Each number is 500 + 50 x the weight over its row's rms, rounded and kept within 0 to 999. Layers, rows and columns count from 0. Numbers have three digits each. The size before them is the row's rms in percent of the matrix's.

# layer 8 MLP down (transposed), 512x128, rms 0.0241, rows 336-361, columns 0-127
109:556553429516468528462502512526567578420520535540525537433455463494462497432514446476483409504585486547464514483562509424534546506511517535428541521503502483488521511513522597550525500522545593470481548510568537453504430599476559414530471511443451520532494494482454535612588479493426437489511560530497546417520500506440611541484485596438449503499459457571444544631409348557461503540519
109:570509565477453508610447583535521539530477447523538515528561519483528479585468564594558452491461481555487445591489470565463496437534492563509540521522467550550472473504490532527407498571526466450528539537460484495549414578404505552416529507568435559471563370482526379486517416469468499564460471400440477498420481482584520459445449434424560533581525476459525463470552501471461515549554
097:423475542522533502529524572533453544472528438546619424565402496535467490465474514503428474427513466497479512541469518436495565565470512517632546467524484501454516525454546505404548510530493544517492555601456476625422523516488674527380500398513423497549428507437483456563568452442438493462528505523524546439491510512477523464522483559511501483440525489553484563590436504526513498508578
107:500470435497497457556510564557496543558602457511469358489396461521514485522589529527522437495505491565489445474527436420592473534591478549460420451529419499555532408372504528468548471541486507502491568463504443483583442447554575527508439559554440462463493534514563477594471573526504473575461425565484414483521497557511432535448463515532478493479504466490420478397410497507470489457514
099:489518484557458480473510458507504476398481453557575464402561425467493579482547533596521526399465479571436482477522528493528478469397574521450554441456548487504517484481453486463497455508434615466424439414486500490563451498449502530415497500493450492557500429461443487574433468466435507479584546513546541518588411455540472464463487455439628478568453495465574516526463465411585507411489
100:472534519509422437470470537502386504550428481576549503480461497475403581434526466490506496513459522601581578485514596521493501526451497472508444419488500488547524475416612509514435490458553437494524589453530466468494555523529519488480454467557499485509563538485506531542537530518549581437518460564454406519544524571551457575501616571551517428504525442506462494525474522700446522543524
003:543495471531467532542497525452381591514495485508576545475477385545516539519601503487501494522408575559498586449444536452480531363587555523576511504487551433558447543519441409491499435543564412501538474503488483446387489495571464502498544535506529535507532463431524463440431555471526547484529443510571501563512583558550549519568463407486458531482498505517575541527537433568527563478417
104:525507434517435427530568509476571443527402469524506602556524504436538467506534432487595471455547465534531514475536513421549468542558450442455541460544441479513527473557425531487531506504469512560499525493463461405419536461547448497470436528519543623557588503590507526482482584455604586551527511421489488473496431471468452536545430469399583469540576380451432556465464514548530515498470
108:482453507474509442587566533492550497482477562501536530478453565448559547539428460503483458479441547491528563456486546515472543490541526534432487561459520479483493415481517430481562469590433555470583538458455569434478501529433458586488574471527510498503559485382403500456473422508460405393551477574490628522534563411468517395470524511576413492455411510496487471592512540525566494556481
095:464510527509536585478531477525518473469587543459487477502525484507469531477471495472429411444627448485543378438563494476586464508463518590507537501451412447451518465546579491482447489470463553533534478504518472434457451628465526533565522505539512616476525469544432420485512555595568490523511533491587513511502587595466629591523440570540451496477473433481525430496444483503529481411485
109:488454463444467519500552506535518529540526491510483501586484578485477549544535500537529518461493449506541486466507610468462531593532551500492514511484462481517504550384575367442548505574410478559544507366482569526550451513393543500551574502492504398495483473477375415467512571541503439466466604493465528526481492574563422442494457553501412533519468518475536532571468430422559518582455
101:516646547496568491349505479474520413596547505562613451478518579536527423533512499447519532443483586459488497509507483526433608523558463408426483525502486467567472466465521595509539445573501429489598529533536513471534516444561522519441530581520554511524530510457478564448462500489586518497525588472542480501438552426443429472488526455452503512466469504530432501470426454502550569472576
087:482427466528518485549522525553598518470402553565496422493531484603491514497471561518546506571467604477446411605477548454465526486534473535466494473488559568439493438452498406486525489428522470447475585515476536441481589516550571542444415502429453452523446387578479582434502394479421555501427564502503544497521546508522503505405462484510554468442499529544483451512423565556459438518520
094:477558537494536569577452551499516522567460559455525500479582502524502456487543491433535550421459538528497505456461491559419512556589457463531547530515394598483452459506543441393533602441370463398473432428452481517454546488537568526559456474496519414500504545541522459574510544525594535542590506474532504553538563413466463593560524479447524523550497514505380469496500564456517481539523
097:562557531471594481466512574443478499449504491460536533449550396494489428561576477503517430572576477487398538401454494512485507527510567606461539469535415416384536396454505594474456449513521498495511507527627549566527540535458489513402452446525503452495474501542546522530526587530494446462424480485428519519463405460497530508416565557479513502523468466539558537406482509575469464523475
095:549487511471470462480530466452425588558521486412540521481541601462519458518494439476544519500464484530537495554486464429584534448600493419531462437489615417457468541485446513464542558477496481416468435549514520551506476457585492410508450458560455518387433409575442494508381507524516482446615522482581556508451489522512447496463518454545461492491483350588448497529498487525467522434503
095:455447406486470504535463466477449539469411586517555465524568571558469469537568480510575376552535544514496490453552465391488508534477503496506531457507507434458558550497490448493466514460479497458562411503453485468468481474576566535555421605432447498553520418584532436473500578552520465441582496572429512471398421459484524459552506497534450450547530486512342475507465575509461453460536
114:474446485556462486479495479520520492460471491474442488538537463450523451422455578456506509567547569448478522425514481417462499587483492554534505527506560477444507479537461461435530542444564480568421528546596492575477484444515334524518537621437464549553543450521504471479517586527446559459492493598405518554458513573600497514557472540577520439531484420475600470404510479461509431481417
109:562508431576437529544476570476419503518571400446524381438457428525523430521594501433579528485491501573416508527461528472439458503519454515552444457455524479471450367502528566396514447488508500564496534491427505486506502531440514493507548430516511399545520440533470482494630560493566509493483416494441510544417465525584550544454489486599450441480526556449503537467464501575454482493552
095:552454453445488441558401501461498570441536558447462481511510491509495531590512413517597538498432479413548662467520543577524441574541459499562482533492487506473435554431511559509566483490459381462454455496543464558468575507514552416515543446428553503506517521575424514446469493497449489452473519488497517526480427489443540512504546610425484489473516402570483387508540536491460448453424
090:430597481601439619491479569468516490440515471504484432432499449504528529463516478449496522538578562546512541470440479511378461502525560471457467645530444489618471490426490562506511408534442512484530503488566498433512504520490529484525511436473499560513463464581534535446517490417518437625513525554554546454564599438513538457481448523542538503528480454521509418616575508521496481523574
002:459459424516452470501520493476519424484472457516538513408474478498514481524516361563520480552488360427562531604531471539501490554418521542485470586508394510462538468531493503528463504446541508455506514540482515479589562483506521490543580578538508486585443560599416479431541521563431527474450457483494518461484491453401399441495598522599570496484507393526548496499408538512543477536550
107:494469529562445459478485539455472547529499512434562477473401632487551573495566437555539526458437543443434494484489452564535568404500516463497494433466511477559540543540545480504516524505493490422484491499460451502480506420387521499416508497561495492574535458460474528466477529460547435422564455365569403477396500473488563532573569428513504466433535503575463585597435448551464450494456
109:608561526596483508559590480505486479432517589514521484421438497529487489461466435574495510484528610519550446434527470571452566496531452444461503489450461480496465445526388492570522378448497498518505541539466468444469411476433479556546458619439463540489509474534422516540509486494532530529453575542526511404444415423483450528500487454447457459493471445575428419546589496581516456505449
102:513521563436426514567515424540551464546560513515505517482489531518533502498586530468459450524472513477480526493455374525434585506586418466596503515446520587468399496569609558512505483561560412593481465472463446440521526510483503529552474546512442398484602518451466389469490516533447447574468424540517571557471472502528501498466466539496544544553600527531518507401512488437475561410546
092:427462545466545414570485429532541533516508526587473549478547457470546476395449583509460502537539508451518452404502526444517480588497471516484548407426385415574518537510512492581422467537531592551542438482433482512457575496533512428468554545455399508516463509414505514483561506402503555542557468537494423448542504540472609550506562508413484504444539486529460575480486579581488519501517
# layer 8 MLP up, 512x128, rms 0.103, rows 337-361, columns 0-127
112:495523438583550528497440494390465564436526475513451494492427453545499561477484521549519489551498536613448540449514542504486557572518461422511539517496582478496439523515507492410490550544521489544443506462510516499600624441515467455594397416372529394553475534577505419477523591523490441438511523547525475530590503525522411536490548563552463518502576471471483492454429431563529521516536
097:495523488382493519471535499437463531449533471503615521524389462533396561479446564575576509518432504498462482492423614530443486491580523460446532490544542497486539577505563471552484520518476513493426567537511463485421480515475520412549454576429503620453377523582533398475471426425461508513583489547517522477541396493474534546518544506557498604485528501519487535432490522514554458482471
107:507483546493499547552537531394553454446517544396490558536493525534466521449483525466430552504465502447553496526392537598477565538465521455480502574532594532549416539547475545537520508417463448530476515531512596435439562447479461427493509417523541527468594529466426486395479480476539551624564455446590461576565463477429502517589516558499534551537438540501520421556450491442545469546516
101:463454599547459493538438530466418512585464512488562498474489472442508442561533456516496516535560479426443483488484456527533529423562496534489490560559592593515442535449534549543508458478533401489584629549493533468367586495542484456485536423473466581457517534460574569504557510573533570570480539563460463433458510392558492492498548546458511543484516492594450523504570560566534470554554
100:514480543478506545540542531499474494419582485524494522429469601515491547458433492509484425459526529494489474539558547486482463412532574421596528413469408511556476536554445444541412507519534491472585494401436508512510529529528543491614554471444557500390446535580536456445532513386503574488500428596433495526473446523545360460435501453540485460560470520536496492457561487434433506524455
003:442403497461584505450472517534567447438603550464475421451579495469502471508481499560428470464544513512461479406449440506527463539418578587395483420541492511482435445537578568521404549388421467487553480507471461502567527571552542522562520597583507398449463494509442438463516529535468449508493518493526567486448502466500534508493508497422444497495562481542439485458504486498477467596608
100:515404468588492513493534469565597471540584563581489510614471518559519486488556512489469541538466386635488451575464505560477536483520522512499437512489505474418556484525501461533560506491474494435500505540510509534492472536540581478593533421438388426450431537528547567519463475468447481469429434505565576456542436574548538556578447414418528471447436506455537489545535450481485511511584
106:511595504505600495448374522491468460448533437469469538467471513437562486523468478598496582504460499457524470494560562410470465438436518468505472589543466577654571583530436510486508578513388483508498452570535460542445486460443586431481529524474512570522540498590543488519568498534483587468530524490493489478484508488460553468504545511529495383489501536508534515379448569501547502511604
093:486483517465588456489488570540523450502477390538507546452465481465548527511463522475506519520529488602487525508479390580444461559545584473524446427547516540578411529448441551437601462514529459561547489533461494522474474478602545560528436453467590524468588498494421562557453501457496542478497471508509456491566575444496339567503509498505543564525461513461559463532516531355469580478463
111:486507456537492528445522442505455508491538438482480517404558522406506513496432445518482498528546502463403528600470510559545477405586496492557468473477544548497508537572428438492417474569473489480504495498433529576439566512517467549447527536537540540542497502351567548604477513559456456464599435450600535552563497475511592577571532556446509427431503508464578560465506460577488444438495
100:537509517550516532569538438481505585408459443530496490463497551473476506519459501570465611573478470493537519549550469507545454465390506474460626582544484455452458468567621455447488520549436462413527490576566551487425564520497423505517509435509487540467471511511521619551487502557475540469536507480436523466571446573531595408473494550550433483500478563530557457508570581468418421513449
087:487493511512485483470510546480437459481558436454493576370474604507630507625518404493472541468505489541521534531521416474604462436542563505562529560479568446491517447522529407530433512480455498496526411466467517500469519508498555499554495524470508490410553535454480521504465548494597454514594493450438560544550494547431508536566472485410554483439486358518500537396505450525558455498564
102:512470453523512485488462479447498539409589424471526435527426497497448500457538478553414382550513559458516492465566475596451548450542551588477506493481587533510536601500462416490456526554529504499572524473467506513510418409483501538494562507512520479504524525438471570437478467479365437548394618526546545464492453509602434463452539470446475500397487551517513505494503372497500452563476
104:556538537473590455453512389506468461491490481437445493560455523543508519428449509434475537479506393461409566484532530548487509494553530513482537537491480504580512456567425511517531546482588564539552587525357502462546447491533520520509528480445483447527482499510538351472449617507482539465401560491411484420537525429407515479467509565458517538533434522458580401521456526467535424537510
108:491574423552485502537344526507419572451479536534541452510485373562556463499524513461385480507411518412462611548472468546432572563466443432496484566539477523539574455558490514550469502485450502546501485474464484524541505509423465528415604606507506516536532504539636498478530533524511483568504464475399469541505544466477521506477555506497448443470486563477463396450581462522498514524493
104:551548520574502450490507556503465544447595460425539467623503505487361543501479553561474596504558496577436447562489562564491504472465549577505469453498480479517535436474429502539490492478476510566552520593512520539564514495532521511588488479500540530541564636463532510548442543425529501489462543406513413512554509485473502538585549502577580523529475491474596584507545424568545565537575
112:471605481533499593601487495503408541601544583466499391534488479445459483555492528429443456514572561432496484461512441580504487419473524520476424513421434569542496471569486443514514532518576489478486541492538393576566522469447388412535502508459462447501444576545549484430418480531492522542603504611560528529465464477450440470523501489465493433508484429525437505445532539517535490501445
114:493458510450539485571525465501486520470479509547449548517455565394476398528486531562466521527446448481541460448521433501424574524535499520501482519527501528530585529503546449535489449502477587477421614590439499571525508519564495500525469430506541475559473524541608498496486386394419499461480546459536465487568574521489537494456408416465442496515576562513555463510563481388386467623511
092:521506599408544407532552507532534484524447383478507546437525547519430471425506557411568491562485538589508474578485506516532513494456499467488520481478559491511487455515366513500424475512500516514531500585397500502543502507497542380635602507477481504477508406511471499556470480506533455527509509523510451453558572445446440514501479511446490581519496498338545589574571485486481458470555
080:516549519484546475529419389470556526497550498531510515487479514463514511465443473513442499497494548547472447504624447513554538595507488481542517547470502523446544483548566511513409525518509493547513597527576442505484565422373484512476497513397584488452524515539480469492501447585475476427525448534550576531471370593479523501610491523384470433424531453485476554616506554548496560546416
003:567402464502567497507511551399442551475523511582454452493473521515514405366487506483472478495439507600456500522507512439473547384545436483459486444453570475414545561451405460438653437579468456505487531529526503402461441444547458498463479421486458515446426447394516571472567541423515531484561530526451456523536516454441496418537510461503534503472483522501539488444496468485466463469496
115:584611436488458441454549406491458390622531463456481487532561499354420500538454604520463540469550457464533529544405506530563509489469468554607447555479480509474480543507516498515504489498477469554536430478480493487423523512498547521433464531447492631492554592519499518491516545409517561544448507538505645516510450495543549413513537529422547523556467475495579484488481459488532519514518
113:458444450522445574517498490475513436590485447514560469556475503509494566553566532434554388459506437562492520462467514468473407515561387479479543516537502483524492511527509560538471570521542499502487515473573507578559551554530471490512471400533478456464496495527568452389473553536466517440452440490501521512581650514601596505638528420507492567500515527454536528450472505420460602533564
108:545489472530624468455509550560447527426505458482403480456476588478632561518513515486420524510614581451442500492460543463545494529462544493517469489456412545623446496558503545530509533420448529497540547491392503414454576518553456453476539525534478509506533535517505575434539540504415502452505428426506499448499500514500592472489567530559531443412520489433467489543441542505422428534589
094:639561495461529475535431604461542451493462464422503503490409527506512524497399522567506536525472512476503504518527410507487456444431572527426569522554544508481457598377442456517552456464531482490525556494523477428502532387458514415485488482532554503511477469569497427583505439535408447536466504451455541479520558542542503418473518574438483525617489593529512431537607500462511527549526